Part of a small language model's weights: width 256, 4682 steps.
Each number is 500 + 40 x the weight over its row's rms, rounded and kept within 0 to 999. Layers, rows and columns count from 0. Numbers have three digits each. The size before them is the row's rms in percent of the matrix's.

# q: layer 4 attention query, 256x256, rms 0.0338, rows 27-79, columns 0-127
# k: layer 4 attention key, 256x256, rms 0.0351, rows 27-78, columns 0-127
q27 070:544475424474505490445511533485511513462399477513452519473520549506442543476503520499454451544553485526569538481493511475506512562413484494433433499421505510543534545516503497442466430467463457454477561510465501545465450443480427571543510508460490449532452514546470490511491476477476448566476517518518529407563554416478483491508500542473504548468482486485490435537491509543511438517458
k27 070:506510443537540486511454541541497526589431505542506487475485537571551506500561475543461495495519458482537454493469411519508555468471533498564509506465457495513480515471461452551512546513525458513494538505534515518559437519483520387477478432532498517490540489462517429558461538477490537535482465498486517548505559515492446408530563596448492522501523512490461483492473535483435528512553
q28 067:517513477521491488509572481522463499526496478485581416550497430497553508530478512491532431503525494458484530514474506472512487503542548471547536475465547447528512544570500512511507562408524472456430544477525492503517451461567450495464480524468582485446530488524492385442428475440507521523492460524500452478595440535571557573460558558417460456450466462510555495495441490493490548535539
k28 057:472504473565563452458519481475508496517515533525542546523433428436491446493441435463475506479444465513507487492544495490506510470498523534478493469475497528562498493526497541443538489468470456421450556492491510501473564521509453509532559485558510471518533507454441504497556572496482476421515509434432494537539490462472465537459496461459540398523533538487552509476487484453487444538495
q29 067:495516533533551497571479530529558509423455501477497451535439498456495511542473466592478491510533588482438502525546497464467465506501460508558522504472465597470465483510534485485523483454482497502501510536497527469514547511581521433525544417517473488527447517587507453470528576575523527498554511433538492528592490480470508501519553494535476515527464483517488520426528486475416503512485
k29 063:460501517478427562522555385523449541519483529495491478428510432467511474468514459480527508496508505508504523498463529446535572461522441497559476475590499454530457437448451508489465529475476584455430556457513489549514472467461522560428526534461561471526550506526456513525589448547457478524433547539483481503498421473513541504498504483531469509556492557519455498592500498563492491473536
q30 065:475507484441481508492499553456507485466505414540456542513505498502557476438495437461514485538469539442475462480508480480498540523528435534503571539531539543497456540514547512505516525610526532521522538434534465450506546541541524556420552526484518520522504364484430473477483508511509498428499494530539510534531553502502668478469557564554525493459539534474498478532525536483504516491438
k30 068:474541439464520474426561469511532462498448394500473553534491525544511518473514528510499473490517530438501575534523554542477449552514562461400491528539544553516430476506443510594468496448569529627495516483479496526480513524507567468541552479512564503489457516450501503476518513530464560509453450523470479519450461539506545566477545425547564557529485397514497460468484482498479540473501
q31 074:525530517466505566521504622543448527391501469518490514456534543521443537497485477562474451515539541508483519533443503503457516470514528539451518494546477565470468542526489560548467420498531470537507567511444511479510539500529534485547489465472496408481479451528425402567431516487497510547505505471509406451494488458524475511553473554501450501448534454486473558487484473497523499442487
k31 077:518505509523571493573531551554506591503457528555567488511507438467489498426484543518402459477510485464506412513543459498476558509502553447511505497523440472463493460455447572509452552461543433458472508504463521506497436478525497539532481522524515484538519447534547523544491548460471558448445459429471500510573579555513494447459437486408516501503538457523517469416481446436505528532492
q32 070:572529422566491498505496498532555491528499551476476535435521554485445501462516495547474468513473507556496446516472500460548499489482518555495540464465433526504511443496506504532473546517514572441569494425508519517460484524430494525564411586481498492476502535499455471467486481488517439491552498431509440520570521533417527479560484500486557489528496518498518481486491538461410511509509
k32 068:422489507514477495485531491518468459528545488538471548467568497509568513519499527543513508487442518493471516469479465546506479468464447515466464505495422476466481546453527450489504469488405489525483519485519510485485507525437483504443551493496492445475460660563485497492512596547580492511513472571511431431432551455511452476542519512518485515541467458559416581540512512520544458432552
q33 075:520565521483537466494475492531534519458480492509400434494473487469426513425511480487464537472472497575515434459483489459509466593442447500512502572485519486500554484538491502417504526585559536531530455470489503451561487520576532536518507518542513518482499449495480586435457513515495457518534579466511565461522537526491458439561482512413586512502451456508456498515469465509452464478510
k33 080:531539557460472513516488538560543512557534554579481437568449471518445521497488511429526515500482497487485484488544440472551490479453487519528500489466510452485560509510487546448535499502525484521588470560446558484457474559524414547500468554455549509453469434481491588540533468489468509541508512489509511525568497501481418481479471463450419524474502556533489513479525523509522495494507
q34 091:496405474486467504522474502487468572512510466536522528530491490457512526509480439478497505513474446479578540537514498508568505585577521458474454481474470496523593486531509498518486546526503482492477474465545516454542455524495481464535527434464345481619538544470517510457502479457498463498479518556516463494541468522522498463447534504493484470586488541525405540520437495556472476547536
k34 077:552428520451504470563476507548523550502475545528547495492477504523566503494546538372522448461525463484594582472450460451585539500477526515484503480491535564618473524470534555473550520483500479478507526487481533456414493521466515508467448490546495446490482576518511504507515430519507515473482537441543507475524471567484543520485517496464540483463481465455548492544488508542441512545475
q35 090:520500508466484454549478508558471512462521467555448513495511508588428473549493528479458493529539485431447490552488472500518505507522475545514494520508437535419432549468559487470501519518526496471494570566551506512547454513500488495545531434520432483476443502465511472497495552499499489538519451478475509514401549427523534508505576519505441547487506513576450651443469509479501503530516
k35 090:482469477539462535510612531484526455479516436496464570546501482434460519361589493537522489427489440529519490448467489481530471439465493471421524497548501532512545475448583480527497480471504539471567460506479515486526500438517512480566490502465532512512481496464474498521563459448458464530433460578457533500526447482522496464483440563432479473473537528535478483554516463512579582449477
q36 078:547462539446397493525493579555473515480500515556450470457520541505511560506573490532454470513509510468462511550510483502462447495513495545549447495556534450522403547448532512519540532473475552528484504465531530509482428518464471554545496462500432451494465436495522488575504516482444509528469526503466449474569533511544441576444552540480557512497507413577460512496511532420480508469515
k36 081:504454566496507549605477512512476542471448492462486387451477497496427564436524510533497521535512483525543414429449479439545511469481539457484440468603468449506573527510501506486548492469490480488487485506418517466482492477470514553513459547475471515556501521513548477503537501454461518433474462437455498458532587488510460436519523529406442483547547542460464472479519475528463477473490
q37 085:458514429560506424510451483436513529527591495494484505520528448477501524471465504451525508476461534534446498543491555479480467531581475493473493483472568469487539525478453498429543509464562510500478415611507515475461471479520530467503427524510576567425455496447451519543441512504448437506520513511503535548424493487549472526487554459486494539468467514497496450415572488486565509463550
k37 098:486471517520535515439469468495503403550535478515436462545503561526504534471500493485528506510513483468495577537449496534490515473504519411456479529512492588453517596528523488522493472577498528587539446477507394490489541534541462477472582470488525486469421545459425511491523467524473527523544495484512514508433459542505489485480527404513459498550446492534453615519543462501471464500542
q38 094:562579452622515486540490411473466503455517502532507526483511478452489502403470482493520541431484503514585492536511496514467542500513476555518498482481421428568498453520497482433496491536486490458508473440473547498486542496535533544521454514494484492529454538507433530475533530453541503504520485493536452497486513489461423535539443533464532602502485471523490492517467586471505478485537
k38 102:494560476535487501482505452523471566458451571467495527471558452469507451565458550462533458494456458554557477421442449494511569402483448459533539447449536464532469570503511472427516497459531568471549521494497533493441529497512520506471450557489548526502551512464499525472505424462532456433559497424511531570476509506567439387527533486514476553520597509539491473532514514511511514495502
q39 092:494473498543559518559483464507573543542456465496491454489382485501520471528431519506555517436521452524460452466487559491525422446463441481452463505542473378475521489523434492471524492542510473547536493538482422451532523505551544542525485546539463499517487439489560517590500527511534467495501482452487470523507542527504448533583421451474526553482432483560516499510537570424498493483551
k39 115:511507525467503503557518502498475597417499544608493497560502499459436525369518465482499534480567563539546444586551522479498534538520402559486528511565520474413527471474500506531495533484472443453543465421534520534501518506514429599496440470474489510580518427567544508487420458486549478458450480505483512523504547484539421449472454521427543561501517443490526432476448449423530487449546
q40 131:462581475487480501479470498513441525485523459515443407518508495468470517467574523499518534543514506471520472511566464401535505510504526485497443559500578506520519503549512579503481476546550527547499500474478513470570443551460466540509452498621522464439566455483509523455481500554434503555517561531526518473499494532567456516469500492456465426520520482527438503470516445518594467437471
k40 095:505521513460468517457501468458514452533437474539499482522532453519536468508473548445484534521518531451430511460508459468467480449500544493532479534502458383517545449483501458503539448466561560543549535536508478488504467482474464547448535550511526555475526515482488499471434448518500482439496524510430476597517648463498455481563488497539511483570578542495506463535486520458508468441519
q41 149:518518503489544514557425458549537543530482519468513495511474448511490537501455482564558502501562479456532490485546458482493524431513514525549491524495510480448505564539477507448490460471464472461528515510468443490528485503550455434490498558499475438503523459551516560547548552524491505521493495456546515530515529511538491574510449439421511496498483480510528555439489530504544461487570
k41 119:564407521522508514528503475584466480506439512460549442424533451525555567372550507550472471450535497534582525492467483496459502458527574538523529464570483465530555532462561470463532498461496517514467511544429490441498436498565562423500537496464499516533493501508519490553568437516453518505527460479392448479476492522453534526517445452459455569483435520594448506501556544499438565542473
q42 143:553527381576473476480516512517515507523544539499518559490531381535510491427483525478511460487486575495530518465483540489468509554537581427559499563489485564550565497535507503504497475530513523472501509500443511472445552495549499469529503582499573559521504479450433542428419515568542450472520512492494522563477467493448487505496444493464503485438518557461520505428514498523487451518549
k42 137:564522549482545509478489486480462535499519528529526448551454476538408504541516576456492485439508538547535501527546500547537457454523547582556524494504531516519491402542513543484535481454534483469526501505519595534510442500475422530418467522470471494494529338509516514501457512532476524506567508462548535498525541495513512547537469494496503544468513536461545477457498516395503475474529
q43 142:486448517523591542460518557477561417492516454487480558412481576532536497528475491544504504505469466513509467522477566555486461504492558487429523506544511554474466376487511495544566515516495492506542480504511436451509526464524516534477520510473516556507403458514540461580540521466589533464513541496471437477496521512499492496522476480446513482404421469522478436457535557448547489460482
k43 144:533560476487517497481442440523521505528487493498518493532466494513552541542500515486475522545550549443476512493445458574473461484486515482519508464499488486582499435554541513495507470504516550427531510545530417551489522548507532452546549457500487481530490461441579458524436487593478517522496540481520510480542513504464543592534486441538473459492398518577538533527535509449462544541434
q44 144:461370480482501483501503457446517521502458535488515405576516492436549512511541509534504475413497508532510462490532533473549513526485491428417415570448488512460552485503417524514519510445437466529494438529438472531457454489515560466557460527550512496486568544540524446521495454510488537508460554560505571513568448500536511558505493484506527451537453482495470479538503418518474520506467
k44 156:502505512491464564610558473472504547446518466425482486503503474465501564483584512520550499512536475485528497426469508492612492502500458456388501517523553557534536474460534479458455453494505520455435520529481464475530492491480530457499428529507495501518486475554478515476578534478468517460518533531558626497572428525487519474545507556477512484465505516519504441571524470555553536513498
q45 155:564492465401503478523498510524491539527543519486411504472508440460472584499460497507542460438465450480495579455476524530488516488473412542469543454511569481450484581495516540546542480555436471558522511493518512491477458484572514442475481474509520522465488499523478467486522510547498492448526472495583541552487506448545546524500522494581584515513554493512492568481500487583554547536525
k45 146:563505429474506427438546508539551601536511495513473540495527522504445525468474511393548476490455559516493469513474469475397479464532474599526511415544506386513537579483480505547581486468505504547529503499533524490538479472541465502494494452480436537464456468567530504517451475472460463549561540500503581536417471506529505528509542501455458569534486502469434534535494510504547512526549
q46 149:450477426493473469473507456466466523529510560514462552499454524504436554481523545485537492517506543470480463470444532511547541496571447544460550517465494375569425506515536455509512481512497638515411447466428493472574491464513514485515503553461547526555466516500516469572513552464516578551524436481503518518456497489444520517529553472439485515470528500537563535551533506501538556499564
k46 160:467464496481533511482502502423479481536464514489507497509595618584503416486505499470512515503477406473506544492427523540542548461522510485453409476465481579494422479493470487508508474588577510522542462491503494530461568510524514469479470431493498480498486470454478507487548445498433498520529492427552482481428545585533556500536505495476508530517575459426530534585504499425484471541545
q47 158:498500511396542476479475546507489510497579544512448554554510488531429451535535480544487432503452473568544507444462444521491470532555505477457500512496482458516519501475519454500527578584491512460451487499482453584519510505539460485524396504543462501500484503544474387510526479468549551530562563509485466417534557537527500476450492498501553538513490461522508503521483533527496479475464
k47 154:476489582470488504533491555530477552498509505577464492464466490596522476511558468454507478584495508466464432469492450445579530467525531562430453455486520438494470506483496495485526489517494457494480504542476520562358554502519558521559511537447503492487499523533419468497516545544550517525507490505487510478515548484453498571444542533479548537567487488455523535509536548535472521549458
q48 154:554393565454472519534485498523545539560491473509526465535511571480494495485497491476530532467493553492487447468524497462486444444481481554532479438519519488448430536477520538535490524473446512396537499504494503505511498489546483518473524539524432484480471540557542489489502434472436441584474459450445543483527575479494506532551517482538464496450522549436541519524533413457526563559553
k48 155:433503501524403489456468515546562537531436493495471484503518496419527539521572457497514423433515484570421486485548482518544515568513502505444482539527487473477452417457531518552600526498477564456515449490512568558510512449455508479552426570527464516537467514584521445470532552505548467511517475525475521559428464481564478432496441521581446492486529499548493526514520473491506471586574
q49 160:476503472491544491415472513540513500503532512450573433515414472560493421501439518539504496496489503563557431597477501460487533418485488519435513536517448509561514549520480523485504532422496529458442537507531537558552481470481471514537451516525542432450491523503437487526515500470485510490421476429465515486410507493532520438476528492514493507488548579399476568463527508519501509481531
k49 159:515478466501513466414513560523560496489475455529559489480498506514507426493508509518551436535467442565510507532503493526572474511463525453402476471476469525500468529520532549565515534411434496418543538488526480506487460470444506450538515457480532467519517507415477510513516462494507491483466513514469492473527485550532513457528520481496540487558529467511511594537549546463461539508498
q50 161:552435557605498540516460502441500487403537519487551502496523527470473449595472530481469534498508480511494428535494516567499484502513540492541541457433483498589555429470502582436496452512560564465447589515424483458543450501536479496488523471541542532535495580595468516509460489551427503485514467575502493520505478427456559540530542523512511485580509457480535487452457467463526545494481
k50 167:584434499606490522541529529521450485533457516501493493469478560495480492492448486518522481447480494547436462483493527502415506597423492502507476496427461528551511508475507513517539491541498531435525460511457511459452450429522450550567452426555489569476463569541468454525616459494501538447506452499465465525529490453487512538495515508450538423502489505492518491464405543469523455520513
q51 169:418537500525461544502499525490502559495544485482486510489493499520487514561497527453541506552504543520495471491504480571514538510617559477518457507512534467477469497424539470484495506512508424493501589531441580546518561513510525601439457447468529509479452457502446453514475529452509534508437526444555586479540602525459510445594457545510492589558534488523527475486451423465525494508543
k51 166:546505487416424540530498510478492464509577464544528510518437454486491456511407484589548376517486518488534545482441448527538552464544552539526438484473500422553515491466483549543596463556524365503537527503483455534559507460464490506534440519543459531509478504471554458576591501575480477462493543535473535476464546541535501482511504453490471492450532527519516575582450478495471541474469
q52 164:550489512509525512559522562502530532460466531543509473449505484469538552589447549476505478507479523519460486511438487625457455510477525539468505441536572551524485551493503484484558505493515500440482525532474472464502546503517423492545523616454478489505501503539497486570541530561526431598490478539505482440472508492516475493506537491531465449490541525511491465538469468463434480449495
k52 163:438501459519514460467473454511494517451521632507433488475476486494561527537546567446535514508469536488458609504508498497477482524450576527519469466503477462594528571456468469497501475543462529520521494477546451557551524512486483486590455523487446514473553483472487499552538523496464439506469370470547550502489465477508462535477498495523421496445599448507507493490484468541462575502463
q53 166:611516454489432551456525540511411510481531583544531491475445498545574527551504477560491504480463470560467424446451474516498516512451490448487465493513524472399483507523422423553535506516520498513477434515495510505450502481502557506484545462541546454522492542542555441518527452597595422491503519472483475486421444525547526456531552497497494495556448581483532530461486470425536501522534
k53 171:504480437562461540436470403543546494490540536489578484452491410519476541429555481509529531561520458488508534486512528482537430423509492504515502529474537496500487545525422518426512494537525534506460473452415494486519551533449500518514477526460546536531480556477515517504503526487545579518428511455438499576564522448410483464521520471522513491498490436487538490528544527490494525524446
q54 165:575502492532555530439477500474443536444499521493523484519528492540530465482514551485509549550499586476538460549444446493442487560589436509502479486418488499499511440477481459480478406482453513497521479569629502448459463503534488463490542511469457512428485437540531414483541527488458465476466493485445525448491444560476447524453497493481515493518433504530478393491573461493445500530459
k54 167:489483548436528534540512509507475513512507482580559533484531405451498455518537598526572578524477468558490541499491451442516473554532554524497524607434457492465532552479464474520534516487495481470483517523504462472435517513533529550531481560518512498440443483534517466508456435514415574489464526445463522477508465525482500539568531477520530490540445564534569512484483444537485489526524
q55 159:495518478581439556458525504488447578441564483476528546537478614427452468489457517481504507463565508512502508447494450474517558557453505460500486442513503471501536482500538539482524496437492422493478452503561522493572509529518509490589431563566478473507410555522489483508504460567478526520475462500572467513562530473576486538505492513527544506443476529572536534526521486530475552440445
k55 163:565519412505551549395556504479452546491532461477449510539492559531539429489535441506517554488465524524506431518514476572486454397413516554559441529479447466451514437489564494496403497528516465512503447558555512476518476496542457474459476529519489466553480578495450506544521447502478514557485445523554500519510471455495476542511493543487554493433480564509519485489528509547454476476458
q56 167:559508488517510393549455463522534528560447473506500522478497421452413400455582483474515610533518451576499435473545497494501517514528453452457479550474472571522481480535510498515514537550470492460442445512494476577481540485558483554453548581511479478538454527549533542415413528508412531521458513471494476499469490520455526519489547492504563539461499482489498522509440505499458492461476
k56 171:518537444425539524476451499515547576582432465441527555454503487514462498503493529502544524558504465539487474528550492508534497492513400528492568501542541472507541555459547456512477564542489481427508471495518542533484500408460432502442484489499440423566481519541539459542549474497589517423559518456508517535491520481479490431496485475453494530484527479459530470463485433493462470498532
q57 161:502563464559445550445462517572484481565517534560534462446495466491505561524544510483472519484470457549511551407498481483498446511521481419518511439577523565531529507464548379462512570478517601514505512499460452514586533450491460497473447507520489488517549502542431501511498514530593483436469488447564428522552501517514493505522510502504401552464524515503450501449558416509526517508446
k57 161:520470450525456491461503464431538495567504482454553464527535482517496501467521522468509554494532485548498533412470428486540546458505437454526516451504460561564488540522505481537497448492482483496559394512589553465577526536556488543523465511512520459519513505549505460480500449519474558494535491580481539489545536534570529505513500501506523428501538371450446518375549540482442470527446
q58 159:495486548507542462530460487453568511546482520422505439473429477465479497497503520536583485517481490509480501503472454516513515541544531505536508430526475512408428497519538421486540431482514468544485510480455515466540502524470573557502491487599484416461385432549487480437494528567467539499454521557456466533531511505532478468434535517521556477507532454451475451521519498437473456464441
k58 161:499466563469551501453566482494505505448514562477516519460498479486527528501496493511479492543456516530486500524499516504501512540523585516560527435503455476480509484505522426518577487458478483557483475494489545506501456509502493526571488459595480465436458465514501529526486486522508541556523525472468417540479497503490485469456513508557562498474466510400518519520588493503521438473398
q59 161:459522524515535471504461478524466528496440556503573487501543472451462479466611448576428519497496438553531460451575559476405480520501535469555505480459486514539476489479455460532471456538499463500443472501507583462571455538564465527451516525458512481542493538457488475553465505549417503456504537495516477504496563535525412516647521475532465483560500506467533558509480533505539497498462
k59 165:493504513519502494469465498453531533543531514466508506486385571493539490449529530538493584486528452510434562477475545525530528495519441451541490500491463441552495532443494490569479511483475457509469437489470507410523552516543455488483517483487454471445475666532459526573556462460455512440593485471560505506557578463552512537536478493487476496435478473565559518526547492442510445508573
q60 163:506434424447473501554550535398512553482522500468462497496421530499529475474457505484485539514488467464551570457484475482480439455507426512504471463532510524430518456516503547428481502491514456536407506493474492535475486487477465443453486488528472455445463460527486505530547541489502506456443427514558476515540471494470507497481504489430490527528501509532548502555416427471426480446461
k60 163:454475427473534516542559492440580402514537471526472547538454478542499496479475508410445497536496483477573482508511488429505541499498501535559506510446477482505477537513462425545500500511483476581490502487475570538555571482492528475538495544474507486538539458507540572490507566430540552461459498415567442506483447470504515492542487521474505467492434465493559503485432462538546526496475
q61 157:486484497526566393525570524500472469496548519526440544456514531418444506454532556474532500545495477466515506463536593534565537516432546585502401435470505505434538434534466411511527463453518440480469559494564487523500495509472461464443477472461481566540473466458475529528511476483501517461471550539556521459497520554465466450507514491430449485518520582422632448486506495467481474477503
k61 161:484501465525543501561436455541518457530492469406486509513485468455376476448458489424559548478527461504569471401483512422455575566478480529475477490533510472544522469544467470501561484437480513550432512519526469528436482553485506465511497555548503511507515505503489435425521576566430515573526492552498474457494484516475531480488484461410532463463467577411486505476563498489523541474510
q62 163:440508448472481448524531541411537500575472484517529516532630416528469553503445545453471505533502480470494480528535514449573522452428509561487472475445532473447461544457529551459417483564491511465487498529427492465495565510498530430526522564481470499536545484421506433488526510516478482495527494468493499497548500464491579494486530533510535490487455508499606477418479533484481558514427
k62 167:456483538534507426526536580439437483630523434500510497547426541474461459462550535507565465556503481492443485562526514413504500524525529516464513484456480493459413505476475494518487444476498505489514533531503503520573448493549528481467524505502542437489449456589484512517525516529551487489536589509449478464550496423490556502503483515477484508471520467467464413439518525569458478541480
q63 164:474543535504584519477461468409517515507481555366474470566453478444548475432518488493520492519494566425454464579518519434528447497471458504498526500495490521473472491563433485483507502480530516471479588491469534570448483558471468490446524554467462521502485480515470430488482505558513504518527525499506514477495468504439594479505513498552517574563501479550481492520613425462564450504486
k63 165:505522551548433531457518498450517574540571471459496543444467534413572520490466480508532495484531503441493458531526536430514495515466506472518558519444503541504470527522504511482569581514482523492515501503417495540497500442540466557564487463501428513468452481470523523538491447486450519526542532463491559589506470486479507491519497508538528450515437480511515482511562456525538506520489
q64 050:513532488460542560450482498511420502572596540434515472545522470471551499475471496481551541428570520400462523528537545587555440501512515501484556474503551466487510560455516495462554427576572504527435449525495524497461507461499541558491487473480527490482521438467429579456518564518504530518566469490545478564541448606469498460426479488516536495522452502491469468498515545489565572468496
k64 045:512444478452469506485568452513482552417458583523532523542555484459433525460498586486489592412489473491435527539452464580459460491544490479402456369564559503430525460547464538510445480446476512575496448475483542493466485487491480473524566491497519453543544460438504439500446467503528560429513457490486477487519532483564455521493503501550431518460521469511487476468447463402526475467468
q65 048:508531471512457557564502507446533467494461489465470467510498500496489475477471570482509534492460452469481491427575481440438450525492544498524478494449467547481431499486448458549487477526536542428494539471473463474456521440500447513518481504484489556573522508515522463554518399474518458519461613453475520503490508476509504463510529450513456479504572477449487442420523576550508536489560
k65 046:518474520505506477464484566463463514536422473502542520470458559431504474529488521451470547561486505556570547451385503522548543487516476521544505488547584514546492530509532564484462490468470447449519472467531498518473502448489463496514488471456520498551477578526543536513419491523516526525503508495513453501509520463494515500463479502476535480471520509463520518541538518465457420495504
q66 050:463452528486481488512544483558543481533473531467494450491514470570497483493446506499493523460514462483513550495515495496517461552493539455448467491509480589521502455509475514523495498497412531486499453440468486496548479504572492477607504526608587510471467507432524512464510486536491527445528520446496473461497440465413532504498535451558508532511488558530480507424544498475425488521541
k66 044:511475452558487565543481474478544581463477483469527559496576487424559477464432475489474414540529520518511431529517481433499538469401486522467539482530532520528497516483501435621464545542586487475517500532501466466519527468408557510466511561437464492452416491530526450473561446517508512523483484522453469471536516441469537529458430549577489447478494512479525506612555481504497536472520
q67 048:562492553486482455502468473494495528525445459519500502517524500560563514448514409546565506588484479464491634473511497467455449547455542452505570514457524471511471472475494391495507510467497514502513543506493543488497396442477437484525540479507484463514488522481560511485502550470504545448497552536460540463495511462481486471532486494509512509437498507479513513491491506510455430501524
k67 044:453510538576524571419459520496440501533518584485481418460510527463506500460535468503526410537523480503539443474506433496588465480453467506479438488532510497519559556491495478441529582463489438569490481439433457503444502528547488456424523445481606555504487515495520557536462533489499566528505508512560443467505494463461471441504479462504516429473554543506465483511503598435444527545491
q68 052:478439456473460471489457500421541503450432449422477477533462458576469510547473496453466463498533522607501474556563494414479518485503442491481506470520457550566515523490515478501566490465459494469460507448524484561467531460442470582502506474416513490483570466465479505511569450523508547513447560542521422468485529474489452563474521470541468504492442528491537486559490500507521456535511
k68 050:536471495485454483536451462394444515530525540421498531483440498459535506562455496426534517511496464460490482507463471434544561511468516467605471547524491498556482469551498499456431515589463504488549527456498461447384499489507528552487473482481510546463472436559489505509457494485555398517452506469622448528576489493504546403541494517506484439542555529484493482489544622480478479505520
q69 047:501461537499527460466487593480457415442540471439438525415534529428494464572521477515554463554548487498435523521417529423542575508454445502459517493539473473514484491479575530529521479474511506450492524454460444573466508485471427501499534503459483460551545486508449518469533561470426495523521528530554454541481479462443567549624468498474507546514452495505555487560500537517505467482459
k69 045:518461444526500538421499524453522539538437573446474526544481459549483457495501511488465479449438494441555509566512474447520536491499508544508438479507512464524442475482459417558540487476502489523511546474501507505486524584501519459496447503496550518503485550504566473503521537479531508474477546510478486458502468528489449523515496415536420419502530538571504454487475472490526541494515
q70 049:469468503449520467505458473436498485506571511482482531468552439497567491526581502492479439484491507565554454482461503588505469531450430517482472473534493544448547519515449525475431459466484526524571504489502527525520466433552492499504464517480549512513552521510562556507563528453514448541506508543406568556457510503473435538507489480527445470458528528448462556484596460525488424459547
k70 050:516443564506494565533469525453478458456524470523510469508494540521542530443509496519447594539485504402482571500565475577470535551559549453521495505506455489491462538576440531523534505451490468510486430527497521486490483518526487494490492558502584513484496430472511450507466494450405470520431487456508390532520552481494504493512533513432505525484441507535492481408505522480551514479511
q71 052:531500475517507538541491443475481508550484503458513516502499517501476592489537435481483495512464491546522440512478458475517550435495491515503441493520587498433506542480543517448429501488435565506556500495564442447537519431451495481599483522562465490518520512583444432532462494464504473512474574470472479466461526531463500490513494500539479547509449490455462530513552516485468464533477
k71 049:552574490488505486429491510530457500506519493458524495480547572602479551476484566523526502518576521422436481514536464567419486472523488435449475513503528482481482535565462506537513469412549457485495459471461436502459457494398404511524534510532570514448458506489527501493546589470453502580543505530487493494410546459487460531466521506407448493511468488495512494451445470459482528446441
q72 056:537531497470491486515521515478468501505477469489443524494502521486491487570447456485478544448509550535551465475478475479516538528507431512461515484500528426498483573467557487413525449488534434484479531528531467520544484504486483543508479420501504475491572512457525476541565474472446527490566454505454503480459493485455508586502441475484494495429440477463456486520584444502582490478463
k72 050:496576508549493503531514497464505479550490491590539439474525447547493539548488531505563517513524431443458502459428461447528509485488487493469480477510470491382457500441439473523520541468477533481433506437430526496453465415483469572505472508476552549532513429518474482472567487528425488481485482461509404495508418507512485417549446551488523503509603573574473580483517516511496450488485
q73 052:562473511429541505541504460506520476491478492485493475470507501502434528495574479460402496519480586403512515523520484471515524517462524476506538539518503523469454527429550486485467524516543541410541437543451546553482496500474564500478485486519527532510526479459502509576535421486514588549473445450472488514529460436506476527458465463463474487472436499488448461516518519469558529528517
k73 046:475534445502494551565465514506529542510495504560505480478473468494450504551533527531468464502517559588482516449456531553465525482547549516513492544499556550456422463460539463563517505557563527566430464497494499505528413519498546487528445497460479538462488522529445466482476437466495509483598476484507451492518474528543498517501501498513520495538531464540492537447482499586488541495491
q74 052:526503440538479534493467525495526583472496481516470546511461422496545568549449492511539468536546399482518536447451569485476451465544494484514528493447443426412491521477458471551495566516491525504449485554481497437499475534439511482444464523462525472524491498514496459466441476465491547465455415528508571477451480564508498464502608469590505518503552505530582499489478429490510505524413
k74 048:499522460518501492457565467524553467518535390504521572485476547445467427494511498432482557514520516500459503511466588498466496432468436516450467619526537524506539505478485535542453515466525518536532425491541440523406478446507559552539508535466531499418506462448499495543459411535502439483555454523518491465509514502473532472399461502563481501545528499466457487547429404470562520394459
q75 052:536548496528458502521558460497463532479524469500505561441506522481534461508486483489537474526507525448484480414379562509492482410493448570475553518503502413442446537493474496550474547494476527480490414482501486503540530606539554505528515535473470497490465481448497471436520517549558511498486487516526443514475497491542490443515499537465542506475547545490484511443470483439480570538465
k75 050:495454510470532513499459511546572465529465484497540574576439503510536471525526515528427430435554590515558488507488506512492524550475557493463500436546516526523454532470506562496484499461520484539540557552506495519485460492515544493475537431535422509500464459538448534507456444498516504518531433508583548454446450462453562541563463541524460490469555522516574470502469484555538551485510
q76 050:507489443463379517493511453547468431460504574469465528469537503502535566484488526466484475544455463483485452546613483537459458418495534513488535445468465436509502503504508545511494483435444567485503523516429558465467543460508493471425470522503482485496548476538455555479484442566513483535486519475519429469443515508514519512472458483542503460506524532519484551470517574503471512493474
k76 054:480491530529526491583464512492564560503443530523443497519546416533485472527538455446474502533417514577486433459438459469537548448513474543553440568522563572477481519473596528472460512547455537512455489516476500504565457531500544372530476487442449538535444523469523494538434438445556460508546441446549473507504551490545529474503488502440486530479509489459484496557506508530499502482514
q77 052:548486523535553541429518490498499502527496551421519499493497545481489510605427468570500428563582546498455490494542538501403487536557519462492435450492468511512509527561445493571527510451445528466495508551430502573535606499474486543479509542453439455485483470469448528468554591468528532521541542516467531449495468436528496560454589542495525488554452491461573503483498581476460516508498
k77 052:526499451529462495499501491522511540539479580565511476472507441521482472499546468446528456428408515501456499506547476544498606494462563452516487433498487595546433496555458603487514520544503516465483435553489477465498477485530478448496464491552454482498464437471492470507535517408529454527471476438498498446446456540543469496455556513469441580480467476458542538494459491494476496496551
q78 061:428471476516498546490491451514420400512497501446448453521543496530511486475516404475511485493542474522467506491476487553530516535457516488474526472457511556530446468533490409441473517541485584467493531459510560420505496485486484504565582509525527527497510431507496476399498509459450530434472507489488519523500538512486502496501540440488536531529540481501536514435502612511468472451465
k78 054:497443476415492431424538520476512508552547480482554523503558487467420485517504541463481461544463500543478531511523493522485481460524543604538537507553460462541519485542497513538540498467514453426502456505506506544501489505522575464505550448500533512466490567481601473526421480510534474502500463575503474539436499375462538494444479482535527517474503512406520524574519386564485567480494
q79 054:496510484482438588458482486496416424553512465533442538465452462487492528478472457509510565467446479442524490466551447465475529493511468506505446494422485495460472417521444529467469486494455453443563527475524492442538516457503478540478463538466454569505533434526416477454547544523510451484493513430501424460444484447478510440460487519472453499490521470547534551499471597549484549533533